Weights of a small transformer language model: vocabulary 1024, LayerNorm before each block.
Each number is 50 + 10 x the weight over its row's rms, rounded and kept within 0 to 99. Layers, rows and columns count from 0. The size before them is the row's rms in percent of the matrix's.

# layer 4 MLP down (transposed), 448x128, rms 0.186, rows 275-302, columns 0-127
103:39 38 68 69 49 49 46 65 51 52 66 62 54 59 52 39 62 50 37 49 49 58 52 37 65 42 43 52 54 55 64 58 64 58 62 60 40 54 53 50 69 50 35 50 31 67 59 45 55 57 55 50 58 76 44 41 39 45 62 51 56 65 36 55 26 57 56 39 60 52 61 48 50 59 49 53 53 40 49 60 50 52 49 44 45 43 66 84 53 71 46 49 33 38 41 42 49 51 69 55 34 62 51 53 53 45 65 48 65 46 47 52 54 47 38 50 55 43 43 67 55 63 42 59 46 55 51 42
116:55 43 44 49 55 52 40 37 67 49 51 53 49 35 53 42 55 57 52 38 54 61 43 58 48 51 54 41 49 28 47 51 33 28 56 56 76 59 53 48 40 41 59 57 64 51 34 43 39 57 48 50 51 42 43 57 21 57 57 55 61 49 63 46 69 44 47 39 38 52 69 56 44 45 58 54 35 59 58 54 56 49 64 62 46 56 43 42 66 33 63 47 49 54 50 56 42 46 54 32 54 36 71 44 44 32 45 37 39 51 45 38 47 46 44 48 67 50 31 29 62 49 53 36 48 54 32 52
091:56 70 63 45 34 47 56 52 47 56 49 42 62 86 53 40 61 39 48 47 54 32 57 56 49 67 32 71 48 42 60 47 50 55 44 53 43 53 65 48 59 48 55 42 38 55 64 44 59 67 51 49 41 45 57 45 35 55 51 51 51 48 49 47 52 46 47 61 60 48 28 58 39 37 43 58 56 42 28 47 41 46 36 47 52 55 48 58 53 55 47 49 49 45 52 55 42 35 38 66 54 43 49 53 26 46 47 66 39 42 47 44 58 58 46 65 50 48 41 34 66 56 45 75 32 41 66 55
089:41 39 34 50 43 56 64 46 27 56 59 52 34 55 52 64 53 71 44 56 54 49 43 42 45 43 48 64 60 44 52 35 39 51 37 50 58 52 32 48 46 53 45 51 55 49 73 40 50 43 29 42 43 43 64 70 73 46 49 47 65 54 58 47 58 55 56 49 57 43 43 56 67 38 67 65 55 38 58 52 40 48 63 50 61 31 68 48 53 45 69 56 49 67 46 55 41 44 62 60 62 48 58 40 60 50 48 53 47 30 46 41 54 41 35 46 54 59 31 51 34 53 43 43 61 60 52 54
073:51 40 33 52 47 51 44 49 51 46 56 28 41 54 60 48 55 46 40 39 47 59 51 49 33 49 50 36 65 33 56 43 90 55 48 48 40 39 47 48 53 41 44 34 58 43 51 47 36 46 57 37 41 65 59 57 50 55 63 62 59 58 56 54 39 60 44 50 57 35 55 49 43 45 64 58 57 59 55 33 52 29 48 62 44 39 56 64 34 28 45 52 34 45 57 39 51 58 36 43 53 71 64 65 49 58 41 48 42 60 45 40 67 45 63 53 47 42 56 60 45 57 57 42 45 66 50 47
099:46 58 57 52 53 69 49 36 59 34 44 46 59 49 47 58 36 58 51 44 63 29 47 55 58 62 62 44 64 67 57 37 38 56 50 50 33 55 50 55 42 70 49 49 54 69 46 45 79 44 57 36 46 52 71 58 50 53 45 47 44 66 50 40 39 49 36 44 55 44 51 57 40 40 75 46 62 62 54 59 52 67 27 61 35 61 58 58 58 75 56 53 42 36 57 53 56 42 44 46 39 38 60 55 57 37 48 51 61 48 49 46 49 49 45 47 37 52 38 57 48 56 54 66 60 60 54 49
118:50 62 52 64 46 60 50 68 58 64 39 47 52 45 32 48 69 40 33 52 44 61 55 57 37 61 66 74 48 46 27 36 55 43 39 53 39 61 56 46 35 57 54 56 65 42 64 52 49 64 41 30 43 53 40 61 47 42 72 60 44 50 39 39 54 57 36 53 58 60 51 47 45 47 72 38 66 71 42 41 42 39 49 46 56 40 48 65 57 54 38 61 46 58 64 57 57 51 42 43 39 53 43 53 39 49 45 63 45 59 37 46 41 47 39 49 39 37 41 46 43 55 55 57 62 62 50 54
100:38 48 47 84 34 43 58 46 31 47 41 35 41 50 52 57 61 42 65 61 57 52 29 45 34 44 37 42 55 41 50 36 61 43 42 46 73 38 54 58 61 59 49 63 40 50 58 60 31 58 49 64 39 43 66 38 64 57 54 57 51 38 52 52 54 42 60 64 43 38 39 51 48 36 59 40 40 63 43 66 59 47 64 52 53 58 65 47 39 50 38 57 37 56 59 56 45 48 56 60 54 49 35 59 56 51 37 58 53 29 54 52 44 39 39 65 45 59 50 35 48 55 44 44 51 53 43 49
090:69 50 50 57 60 39 34 42 59 48 43 48 40 52 40 47 39 61 53 58 41 39 57 54 39 55 59 63 25 38 39 32 51 33 53 63 55 39 58 54 36 46 37 49 35 51 32 38 24 62 65 50 51 48 50 50 47 75 36 27 45 47 41 56 50 48 50 60 52 37 59 43 53 38 49 66 48 39 53 51 51 39 62 44 38 30 48 48 54 60 41 47 51 45 56 39 58 61 51 37 56 52 54 40 50 42 51 34 60 31 51 45 63 59 47 48 53 52 47 66 41 64 63 45 39 54 55 67
094:58 60 48 63 54 44 53 62 61 42 39 48 49 32 41 48 46 38 57 48 38 31 40 54 58 45 45 47 38 48 72 37 48 39 53 68 46 47 45 67 56 73 57 50 45 42 66 51 50 46 42 59 61 64 66 37 66 31 57 32 47 46 46 43 45 64 42 50 45 57 48 44 27 58 51 39 44 66 60 37 53 51 62 58 54 70 47 48 50 45 41 39 62 47 58 68 52 41 51 64 45 55 40 55 35 58 49 54 64 47 51 40 55 49 58 56 43 44 71 53 38 39 45 53 43 24 35 46
104:38 50 52 63 57 52 36 55 32 31 42 59 56 40 53 35 39 35 48 53 56 55 61 61 36 39 37 45 37 34 44 54 47 62 52 50 64 36 46 36 32 61 63 55 60 36 30 51 34 38 52 48 50 60 46 59 48 60 51 49 69 32 44 41 44 43 45 50 46 53 57 54 40 32 75 50 54 43 41 50 59 52 47 44 46 40 48 46 41 59 59 48 57 45 37 53 48 31 66 50 40 50 70 30 40 63 38 63 35 52 44 54 46 54 63 59 58 42 61 48 41 47 47 43 61 66 56 62
112:62 66 36 63 35 50 50 58 60 44 48 40 44 44 62 64 63 64 61 45 67 46 51 54 64 46 43 48 76 46 51 36 37 56 58 42 40 46 45 44 46 45 41 64 62 51 44 68 40 57 78 57 33 57 46 56 52 56 60 56 69 78 62 37 50 49 48 55 53 59 42 39 43 63 52 42 51 58 56 45 43 36 41 41 49 56 40 42 48 45 47 51 60 60 35 59 63 31 45 48 45 44 45 54 54 47 60 45 37 41 38 60 57 66 53 41 54 49 44 32 63 56 59 34 58 62 53 42
110:47 63 57 63 63 42 60 52 56 66 62 66 50 58 64 48 54 58 50 68 64 58 50 33 41 44 67 50 38 56 40 66 43 46 29 52 28 51 35 64 60 68 49 58 45 48 48 50 44 43 61 62 53 44 58 52 57 56 29 45 51 45 52 47 51 60 46 57 56 49 59 65 63 57 42 45 59 42 59 53 58 49 56 51 57 55 64 54 32 60 40 68 57 35 58 59 46 38 55 56 49 46 32 55 82 45 45 42 46 61 53 63 37 43 64 57 49 42 67 58 67 49 57 64 41 51 46 49
102:53 42 50 40 77 56 59 42 44 41 50 46 44 50 50 51 55 43 29 44 51 46 44 49 18 41 57 52 45 57 52 41 50 54 67 50 62 61 48 44 60 67 37 67 40 50 51 46 60 35 45 42 48 45 52 44 49 37 51 51 49 56 54 42 64 55 69 54 57 55 38 80 42 42 46 40 47 45 66 50 41 53 48 40 35 66 47 76 45 56 71 39 42 58 49 46 51 54 53 47 35 48 60 68 48 55 61 43 64 52 45 38 39 35 53 47 54 43 47 42 65 44 72 55 47 52 33 45
102:68 50 45 46 55 57 51 41 36 50 61 48 49 58 62 57 59 58 60 46 56 39 45 37 52 42 43 48 58 45 63 67 54 70 67 30 54 62 34 49 57 38 31 46 65 32 52 47 42 53 48 48 57 57 43 64 43 54 37 43 68 66 38 41 61 55 58 61 51 68 41 53 50 65 44 50 51 44 49 41 50 45 46 42 56 71 49 73 51 41 62 42 35 60 41 63 48 46 53 43 39 69 46 50 49 68 41 61 38 47 50 63 52 45 44 57 53 51 44 39 60 41 35 28 46 44 68 60
098:49 62 54 50 34 46 48 65 52 27 47 76 45 42 47 38 58 58 42 51 52 62 53 56 41 45 44 41 65 36 46 27 40 51 42 62 29 60 68 51 45 45 51 57 48 44 46 48 56 45 39 51 50 32 45 49 70 52 43 41 63 40 45 48 54 56 59 52 48 29 53 48 41 57 45 37 30 49 44 39 41 67 64 50 75 72 40 57 57 51 64 40 57 48 50 61 63 45 46 34 52 51 43 49 62 58 55 48 42 52 52 58 47 68 47 42 72 50 58 51 44 55 49 41 71 49 38 46
101:51 57 46 47 57 42 42 51 49 39 53 60 37 78 50 44 49 42 39 50 48 57 38 60 33 50 45 58 45 62 52 37 50 64 51 39 52 55 31 48 51 58 58 49 40 54 50 30 67 45 44 48 47 37 49 62 51 42 67 52 61 60 50 65 40 39 59 41 36 48 55 57 49 35 70 32 51 40 53 59 49 42 56 54 43 44 50 43 46 42 39 72 43 32 61 40 43 59 48 40 61 51 50 62 53 58 35 72 57 45 51 71 59 47 59 51 29 45 47 52 63 44 40 32 72 57 37 41
119:55 60 52 54 53 28 49 56 61 66 41 33 58 44 76 43 42 42 46 47 64 40 45 48 46 42 58 38 48 43 52 36 18 45 59 56 49 42 44 57 69 49 47 59 47 56 49 46 55 44 52 61 63 47 49 48 56 57 53 47 69 55 55 42 49 49 46 53 54 39 70 57 45 43 38 53 59 40 60 42 43 34 57 45 54 46 55 31 43 48 50 54 41 73 59 38 49 41 47 37 41 60 39 65 70 48 42 51 41 53 57 42 58 36 46 81 36 55 61 64 43 42 57 56 39 42 38 38
087:54 64 51 48 50 56 53 46 38 60 62 48 60 40 57 42 53 53 53 37 41 65 43 57 53 81 48 52 52 58 48 57 67 52 62 48 54 50 46 56 46 47 57 57 38 53 47 65 37 55 53 37 54 41 35 37 48 54 60 67 45 57 49 46 63 65 49 53 59 58 47 52 59 50 32 64 49 48 41 50 42 48 47 51 35 51 55 52 66 58 37 49 24 36 36 45 46 73 56 49 58 46 41 45 26 51 59 40 54 35 55 24 49 44 66 64 39 40 47 49 49 25 47 76 41 55 59 49
101:65 28 60 46 43 58 53 44 36 56 52 32 42 59 55 57 61 54 43 58 49 42 73 49 55 59 50 42 61 31 44 35 46 43 59 49 38 63 39 52 41 36 45 42 52 50 41 37 43 57 56 82 50 39 45 46 57 46 54 47 46 56 65 51 52 50 76 52 43 49 63 57 38 29 53 46 34 54 51 43 35 61 37 58 60 45 46 33 49 56 47 40 30 51 59 35 53 34 41 49 49 42 49 56 54 58 34 55 44 67 52 52 38 46 51 52 40 54 77 62 44 58 55 55 51 38 37 52
113:62 55 56 49 42 55 60 60 47 43 44 60 46 58 62 51 42 30 33 44 42 39 39 52 47 54 29 60 69 33 27 55 54 55 52 43 52 52 38 36 41 50 40 42 49 43 58 54 67 58 53 60 53 53 51 46 31 36 40 52 47 29 48 59 52 55 46 53 48 61 48 45 56 56 58 49 38 33 61 34 35 65 53 70 55 51 44 67 37 48 52 50 57 50 54 36 67 48 49 23 44 59 46 45 48 44 35 64 49 55 61 64 48 52 58 48 43 59 79 50 53 55 65 38 55 53 41 38
097:51 36 47 43 63 55 57 36 40 53 50 42 47 61 49 53 44 34 68 53 43 45 54 50 64 34 52 60 41 74 56 52 69 51 58 50 53 46 50 43 46 66 52 50 64 63 48 58 51 47 69 53 59 51 58 56 39 64 55 39 44 58 64 69 52 62 66 48 44 42 64 33 47 65 45 54 50 56 38 48 41 38 31 34 40 40 72 55 62 41 58 50 31 40 46 50 59 51 39 78 52 57 64 42 34 49 56 34 48 46 49 55 53 65 51 63 53 54 61 38 54 68 48 44 53 59 49 57
113:51 41 50 56 32 41 49 46 49 52 43 46 40 50 49 43 50 48 29 44 30 38 39 52 50 51 39 51 37 50 66 47 53 44 55 48 58 55 49 49 47 51 58 62 36 45 57 58 45 33 47 46 60 46 53 68 74 46 63 46 35 48 58 77 57 51 57 52 49 48 49 67 44 54 46 55 40 60 41 32 55 61 53 46 32 56 29 48 39 45 36 54 42 58 51 34 38 71 58 54 34 39 52 72 53 55 35 56 49 34 64 45 41 51 40 41 68 36 68 45 58 54 37 58 45 73 48 53
105:48 40 49 38 48 51 57 33 45 48 52 59 62 42 53 68 43 38 40 30 44 53 36 54 63 73 51 52 45 57 55 65 55 56 54 43 57 44 46 40 38 40 50 60 40 56 43 58 42 46 24 61 44 48 38 55 49 43 63 55 68 70 67 59 61 43 52 48 43 54 41 47 58 57 48 62 48 63 47 53 43 28 44 60 41 70 59 48 56 61 50 29 46 58 67 71 54 56 35 57 51 36 50 57 52 56 48 43 42 58 45 47 49 56 62 61 32 47 42 24 47 40 54 45 37 40 57 41
101:71 56 59 43 47 60 67 49 69 38 44 39 60 61 64 56 54 56 46 49 29 71 63 55 40 27 45 59 58 34 51 48 50 46 28 56 39 48 58 52 49 63 39 54 72 55 52 42 32 52 60 54 36 50 34 42 48 62 41 48 58 43 56 60 40 54 46 52 52 57 56 26 53 38 65 49 50 35 61 58 47 50 40 50 34 48 53 53 59 60 47 34 63 35 49 36 47 40 61 45 58 47 52 55 41 55 46 66 59 61 34 42 49 57 50 58 50 36 38 35 62 50 43 50 51 38 37 50
107:64 49 56 61 45 46 67 53 63 44 60 66 60 31 48 56 51 48 57 40 72 35 58 65 44 43 45 52 57 36 52 51 44 64 49 47 55 33 57 55 46 55 67 43 35 51 37 41 41 56 61 56 48 23 39 43 51 53 59 28 39 49 45 38 42 63 55 47 45 46 61 35 64 55 54 29 58 45 50 51 38 38 56 41 62 44 58 60 48 39 60 46 71 50 38 41 43 55 34 28 48 51 42 62 41 52 70 46 65 36 49 68 43 50 52 39 53 48 37 46 47 38 55 60 58 54 47 48
098:64 65 60 51 33 58 53 45 60 41 54 31 45 46 48 42 56 53 49 49 54 60 36 47 49 65 39 35 43 53 49 55 58 38 50 59 35 48 51 52 66 44 51 43 54 46 51 51 67 41 50 72 56 61 49 35 49 67 55 40 46 48 65 33 23 70 65 58 55 56 40 37 46 46 81 50 56 43 47 44 57 51 63 44 53 43 43 50 41 30 31 53 52 49 44 62 41 72 53 58 51 55 54 42 42 49 47 56 68 59 63 40 39 49 53 45 64 47 45 38 38 52 53 55 30 35 47 47
097:49 54 60 56 51 50 38 53 47 59 46 49 59 57 46 45 54 47 38 34 36 51 33 50 35 53 48 57 26 70 44 38 56 49 52 47 49 49 69 50 59 52 52 45 39 55 58 58 37 44 38 53 49 40 40 46 44 43 74 54 50 66 31 40 44 52 56 39 45 61 41 46 30 57 29 33 39 55 52 59 57 52 59 45 44 54 57 48 34 48 35 63 32 53 48 43 54 51 37 46 70 60 52 65 59 34 49 61 43 39 55 39 36 46 35 52 48 45 66 35 36 57 37 29 51 45 57 31
# layer 4 MLP up, 448x128, rms 0.208, rows 276-302, columns 0-127
118:26 57 52 52 30 51 32 48 46 56 42 40 53 45 73 40 50 52 42 62 64 58 46 57 58 47 63 63 41 43 51 60 44 56 60 50 65 53 50 49 45 45 41 65 50 52 64 46 43 50 61 40 60 35 57 46 66 45 62 58 56 47 57 59 45 41 42 25 31 57 49 46 46 47 50 47 49 48 44 50 52 38 33 41 52 56 53 62 71 61 52 55 57 77 39 70 38 48 62 45 37 60 63 65 54 35 64 50 37 41 62 43 45 51 53 46 59 60 51 46 37 41 35 49 42 69 46 42
098:56 39 41 50 71 46 39 31 37 38 44 71 49 58 47 43 61 48 52 45 54 51 48 64 54 47 62 56 36 66 50 56 56 60 59 30 44 59 44 58 53 32 50 44 41 44 33 62 53 36 41 42 63 51 48 58 58 40 45 34 43 47 49 55 38 55 48 53 46 50 56 82 58 47 30 44 57 63 58 53 37 65 76 50 57 55 59 36 33 46 43 56 49 31 38 58 64 54 70 44 61 50 52 46 48 37 55 40 68 53 51 41 56 50 45 49 51 55 58 41 36 45 56 45 56 67 49 43
082:43 52 52 60 70 57 38 52 49 35 60 53 46 32 46 70 49 64 40 42 64 53 45 48 38 44 38 63 51 46 50 59 31 62 44 48 39 44 56 59 29 47 54 44 52 56 60 60 59 51 44 72 48 39 55 43 50 48 55 63 52 34 57 47 59 52 33 55 30 49 40 44 49 32 53 31 63 49 56 60 67 33 47 54 73 42 55 77 50 44 51 41 49 52 48 54 47 67 53 56 52 36 43 45 66 56 57 45 38 64 50 56 38 25 49 60 43 43 42 53 39 44 55 48 41 61 49 43
072:45 62 55 59 42 44 41 53 34 42 60 53 65 70 49 53 58 65 36 68 42 52 59 51 41 39 67 57 33 42 73 43 43 46 54 64 67 35 54 78 40 55 56 63 40 56 46 53 40 52 32 42 38 38 46 60 49 52 38 60 38 25 40 51 52 52 48 44 36 47 47 62 46 31 58 40 47 37 44 63 59 44 52 50 42 54 48 53 66 53 46 46 54 38 43 35 57 55 38 41 56 59 56 44 44 58 64 43 40 53 61 64 40 58 44 63 55 50 52 48 47 49 26 52 50 44 39 58
094:53 39 41 51 34 36 51 42 43 64 49 69 43 58 33 39 48 54 51 49 48 63 39 67 50 43 45 53 48 57 63 41 57 37 50 33 53 63 56 55 64 64 51 53 39 69 38 48 66 39 51 50 48 47 48 65 49 42 44 47 72 64 41 40 47 57 33 56 45 52 82 61 55 41 43 47 39 45 40 50 63 46 34 71 50 46 55 53 35 40 61 56 54 31 61 31 39 55 48 36 42 57 60 43 44 52 46 58 56 60 63 47 50 57 54 46 55 46 45 56 64 44 57 48 58 23 52 51
108:62 43 44 76 60 70 56 62 57 62 48 38 64 57 45 65 54 44 58 58 62 67 48 38 37 47 60 63 44 49 49 29 64 43 48 49 26 41 70 33 42 56 61 57 62 49 55 55 52 50 44 41 42 47 35 52 32 25 65 59 48 58 43 42 48 39 45 52 59 41 48 52 45 51 56 62 51 51 51 36 49 43 46 58 49 46 68 38 47 46 32 57 57 63 56 33 48 25 47 57 56 63 50 41 68 55 55 43 49 54 52 60 43 47 49 58 43 58 61 48 52 52 33 52 38 58 61 51
094:48 48 47 37 59 26 38 52 56 40 38 57 48 62 47 59 51 53 30 46 58 63 51 36 68 50 65 62 51 47 42 55 53 56 43 43 31 53 35 69 58 36 65 34 68 40 41 53 55 44 57 51 42 49 51 35 32 62 35 47 53 51 26 58 56 57 37 60 36 72 61 56 46 56 45 53 65 42 51 54 45 36 58 44 48 65 53 37 48 53 44 54 58 33 49 66 52 69 39 43 51 56 49 61 46 38 46 48 49 59 60 60 63 44 62 47 58 44 60 59 49 35 67 57 49 49 50 35
086:49 48 49 73 55 54 38 70 53 40 57 48 43 38 48 53 33 26 45 40 58 61 52 55 48 44 57 39 51 48 58 40 30 47 47 56 50 29 44 57 48 79 55 69 73 55 45 43 42 52 41 43 52 49 61 57 40 46 57 48 57 53 38 64 44 44 52 22 50 33 53 51 43 52 50 54 53 45 51 57 41 53 29 39 53 53 58 46 60 53 52 37 53 68 55 42 29 64 65 29 47 48 57 49 63 37 52 50 48 48 59 55 52 50 45 48 55 38 51 35 34 62 50 66 49 39 51 64
081:43 48 38 44 65 33 57 62 51 50 44 41 40 47 63 46 42 44 56 56 46 49 44 41 60 47 53 59 64 49 70 58 25 40 52 63 40 52 42 51 60 45 68 65 60 54 67 55 48 61 48 50 43 60 61 36 55 58 49 62 59 74 46 65 49 54 41 47 30 58 42 34 60 41 33 19 48 52 53 49 34 44 55 64 37 51 47 49 47 58 65 43 56 50 62 55 37 48 52 62 43 51 47 52 74 52 47 39 53 58 50 24 67 46 48 64 42 42 60 40 43 50 45 48 53 50 52 61
125:49 63 37 52 50 54 54 48 55 49 52 42 52 57 46 50 51 40 52 70 63 57 52 49 41 52 63 38 53 57 49 50 43 40 69 61 33 64 42 57 48 39 68 50 63 28 53 52 51 54 58 69 48 55 51 46 57 28 45 50 37 50 45 45 65 55 44 39 56 69 45 56 54 43 56 43 40 53 51 35 50 29 70 57 52 52 39 74 31 26 51 42 52 56 40 58 40 46 48 56 25 49 40 55 43 53 70 40 48 40 53 47 52 52 54 50 54 60 55 51 56 61 27 62 31 41 33 54
121:60 77 51 52 34 57 49 56 61 55 66 63 54 56 46 54 54 52 67 45 51 38 51 48 70 32 32 47 46 34 61 74 45 50 56 34 57 50 40 41 51 57 46 55 41 49 22 38 44 41 46 45 54 66 54 43 56 34 53 53 52 67 48 64 60 39 39 52 41 49 41 37 49 54 53 58 52 49 69 55 64 28 56 62 55 44 47 46 29 44 56 49 55 69 59 60 50 64 45 57 58 39 52 47 48 52 57 31 47 70 39 52 47 59 46 42 36 41 56 51 47 54 45 51 58 64 49 41
108:56 50 59 49 32 52 63 40 38 43 58 42 36 53 34 45 51 63 53 59 65 63 51 61 29 50 61 47 69 63 55 36 64 45 46 45 44 52 30 58 61 34 20 57 44 62 53 35 59 38 58 48 36 62 37 41 63 59 56 33 51 54 51 49 62 38 52 66 51 49 44 50 36 48 61 48 59 50 44 34 38 56 48 51 49 38 52 55 55 47 47 68 46 35 33 48 49 52 58 29 66 36 39 63 58 52 61 54 38 40 52 54 57 54 47 52 46 54 57 57 63 65 40 52 54 37 61 55
101:45 34 58 47 47 74 59 43 49 33 35 62 56 70 49 38 53 45 47 61 58 50 51 50 45 59 41 65 45 54 45 45 61 62 46 51 59 72 52 45 49 36 48 64 45 47 50 61 23 57 49 55 48 44 63 54 50 41 42 50 71 33 60 39 61 45 38 48 54 42 42 60 60 59 46 54 50 65 47 60 57 44 35 39 43 44 45 42 58 39 58 57 21 40 38 68 52 46 73 39 44 60 59 62 52 52 54 45 46 44 44 49 72 50 40 45 48 48 33 37 50 55 69 46 61 49 43 43
105:42 36 42 41 60 35 38 39 49 48 50 60 39 62 45 34 43 54 36 52 50 58 42 44 64 41 51 41 36 56 63 43 58 34 62 51 49 50 41 72 51 27 47 56 55 47 59 43 53 41 55 21 63 52 35 36 48 38 50 56 55 54 46 58 61 39 77 56 46 50 68 49 43 64 44 47 52 63 43 49 40 40 53 42 62 50 46 57 36 52 50 40 53 57 30 57 55 54 51 38 42 51 57 50 65 63 57 38 39 51 40 36 46 46 57 58 53 63 58 38 65 45 33 46 51 47 63 28
092:52 49 38 65 43 65 40 44 48 45 64 46 56 46 58 56 40 42 76 38 57 56 37 58 56 51 64 41 58 53 48 40 44 45 35 33 61 41 54 59 49 59 38 39 42 61 44 40 59 57 48 42 58 46 60 45 47 47 66 71 48 61 43 44 39 38 40 33 60 73 53 41 30 40 56 72 40 50 54 49 45 44 72 53 54 46 55 56 58 61 36 50 48 80 56 51 55 51 40 53 52 32 57 56 43 46 44 52 46 63 46 31 52 58 44 58 59 48 65 30 41 56 53 46 49 39 49 60
093:37 40 34 60 57 58 61 47 46 56 35 67 51 55 66 66 51 48 41 71 47 47 25 65 55 68 37 29 63 36 59 51 52 53 51 48 57 56 62 42 51 43 37 51 39 48 55 34 45 53 54 45 48 39 50 38 42 39 46 62 60 43 57 59 52 47 51 62 47 46 40 49 50 50 29 48 34 44 53 61 60 45 53 39 58 27 58 48 36 50 54 54 29 47 61 51 41 62 48 35 39 45 56 37 42 56 56 47 60 62 50 56 55 34 44 46 49 57 33 59 40 76 59 62 45 59 49 36
134:58 45 52 41 54 46 47 54 51 54 50 56 48 21 52 65 43 49 51 60 47 34 53 34 63 31 41 42 56 52 55 46 38 69 48 53 50 40 47 59 54 55 67 47 80 55 49 63 36 58 51 29 41 44 65 41 53 39 63 44 57 66 41 47 44 50 45 61 56 38 36 52 55 48 36 40 47 47 45 54 41 36 39 66 48 52 52 57 41 43 46 54 47 67 49 42 41 60 55 42 59 76 54 40 73 47 45 46 49 57 54 43 57 30 43 65 38 58 56 30 52 57 42 58 41 34 57 54
090:50 55 44 57 59 47 31 63 41 43 41 58 67 41 49 44 47 58 74 46 33 50 56 54 38 48 72 41 44 47 43 44 51 40 47 56 53 45 58 53 52 37 42 41 54 44 66 41 58 57 50 60 55 57 48 47 53 33 53 53 44 53 30 73 62 56 52 56 48 53 52 44 53 46 40 35 55 45 49 58 54 24 43 63 38 63 56 63 52 59 42 75 51 66 50 34 67 65 60 53 30 64 57 55 57 75 56 52 63 40 40 43 61 38 48 47 41 60 49 51 28 56 46 58 45 52 45 52
105:45 46 43 41 46 62 43 66 58 38 45 54 45 41 55 35 57 61 54 36 35 54 48 55 52 42 62 52 57 55 59 41 34 55 35 48 67 43 57 52 60 50 40 55 46 49 44 56 40 30 58 38 30 45 34 57 39 33 46 43 61 58 39 33 48 54 62 60 52 66 63 44 57 56 61 48 54 48 45 58 55 56 49 58 49 45 44 49 36 53 75 55 48 49 54 52 35 68 52 52 64 59 42 50 63 38 37 36 79 49 36 40 63 56 55 65 43 42 44 41 51 52 51 46 81 44 41 39
116:38 61 57 59 58 66 41 45 57 49 61 68 43 44 53 55 46 68 51 52 39 36 39 53 49 43 59 50 50 34 42 46 50 29 45 44 67 44 53 45 58 55 55 67 55 46 46 39 61 47 50 50 68 42 42 48 45 40 59 37 45 27 50 58 58 33 36 49 48 35 54 56 54 38 52 76 44 72 51 54 56 49 59 53 57 70 34 48 40 35 50 53 53 26 54 56 40 50 69 44 36 46 53 37 52 69 31 43 50 44 41 57 53 45 35 58 39 60 61 57 52 58 48 57 65 54 64 52
101:45 42 58 60 53 57 47 67 53 56 58 50 53 50 61 42 23 44 43 38 50 66 54 46 63 52 31 60 68 34 49 55 53 43 34 50 53 53 50 54 51 37 55 52 59 35 57 49 49 32 49 47 51 51 39 46 60 52 48 64 46 55 44 54 36 42 23 54 56 66 38 55 40 39 55 51 55 31 52 66 66 63 57 54 48 45 56 51 44 45 44 41 41 52 68 26 40 47 58 44 59 12 55 43 51 42 43 63 52 49 45 52 58 49 41 45 29 37 36 55 37 58 52 62 45 57 51 54
113:42 60 37 51 54 51 44 42 50 73 44 52 59 56 45 63 53 34 62 38 44 54 46 54 66 55 56 57 41 54 52 40 47 48 52 53 31 32 30 50 29 40 58 44 44 45 50 29 60 58 41 45 46 46 49 64 39 64 51 55 60 53 37 50 48 49 50 19 42 56 59 59 36 48 55 36 53 62 59 46 42 44 51 54 41 64 51 47 47 39 53 51 50 46 60 37 31 56 57 66 53 58 67 56 64 50 58 58 44 84 46 55 51 52 37 57 57 35 39 51 52 64 55 38 49 31 58 58
100:43 53 45 67 50 49 52 54 56 49 32 49 55 59 61 53 59 52 44 55 58 62 39 44 36 52 58 37 46 36 39 60 65 60 49 46 40 52 43 73 65 56 52 40 43 52 47 36 45 63 47 62 42 43 44 35 49 50 53 44 37 28 34 49 74 47 76 43 55 52 54 42 49 61 50 60 51 45 59 46 57 51 50 42 60 38 59 51 46 66 53 64 55 48 38 36 45 40 39 67 50 52 56 45 40 64 43 66 42 68 60 44 63 56 41 61 51 42 49 34 56 36 69 50 71 38 41 67
110:46 71 52 37 44 40 69 37 65 52 57 50 57 34 60 35 52 40 60 58 60 54 52 53 50 54 66 41 55 36 38 34 69 42 53 38 37 50 43 45 53 35 49 50 56 58 27 50 64 48 46 45 66 60 64 61 69 49 65 49 44 49 34 34 50 58 37 65 44 47 42 37 27 38 41 47 62 37 48 45 46 44 59 60 53 51 39 42 36 55 49 68 50 45 55 60 33 33 51 56 48 52 47 42 71 52 40 44 66 58 46 58 34 45 50 41 51 58 58 57 51 51 63 49 50 51 56 56
111:52 58 48 38 50 28 37 61 42 26 53 51 50 62 45 33 44 45 55 50 55 58 43 38 61 49 57 70 56 51 44 50 59 43 41 64 38 41 58 52 46 43 54 52 57 52 38 41 27 33 64 54 47 59 38 55 54 57 48 38 57 48 64 43 55 64 28 53 55 40 56 69 42 46 62 59 54 43 68 35 53 51 36 64 50 54 48 49 53 65 58 64 29 46 55 69 58 39 53 48 55 48 46 38 42 49 47 68 34 59 65 42 61 62 40 70 41 50 45 43 52 65 55 46 39 34 53 47
107:40 36 54 52 45 58 48 38 44 50 43 61 41 51 67 63 62 51 62 54 48 47 48 50 60 38 58 62 48 51 58 54 33 56 32 58 50 35 61 51 44 69 54 52 32 43 51 51 48 67 63 22 62 53 64 74 40 31 39 62 39 64 71 46 53 43 44 47 45 44 43 66 42 59 54 57 51 58 58 48 46 55 64 51 54 40 55 37 54 34 58 51 43 50 58 54 50 58 53 43 57 60 62 51 60 52 66 47 35 78 48 45 35 40 59 55 29 61 52 59 41 44 55 51 39 47 59 51
109:57 60 41 45 40 57 56 57 46 43 69 45 46 53 53 55 32 46 45 38 43 47 39 51 63 44 33 34 44 36 45 40 55 41 42 31 54 43 40 26 47 35 50 53 44 56 57 48 48 40 72 48 36 40 48 50 43 70 62 51 55 56 54 66 42 40 59 41 45 54 59 67 50 68 50 46 51 46 31 42 51 49 40 37 48 62 50 53 44 51 47 70 56 33 49 35 60 47 54 52 46 49 40 52 52 72 51 56 61 63 40 48 68 61 53 55 43 69 28 61 65 62 39 66 61 51 51 39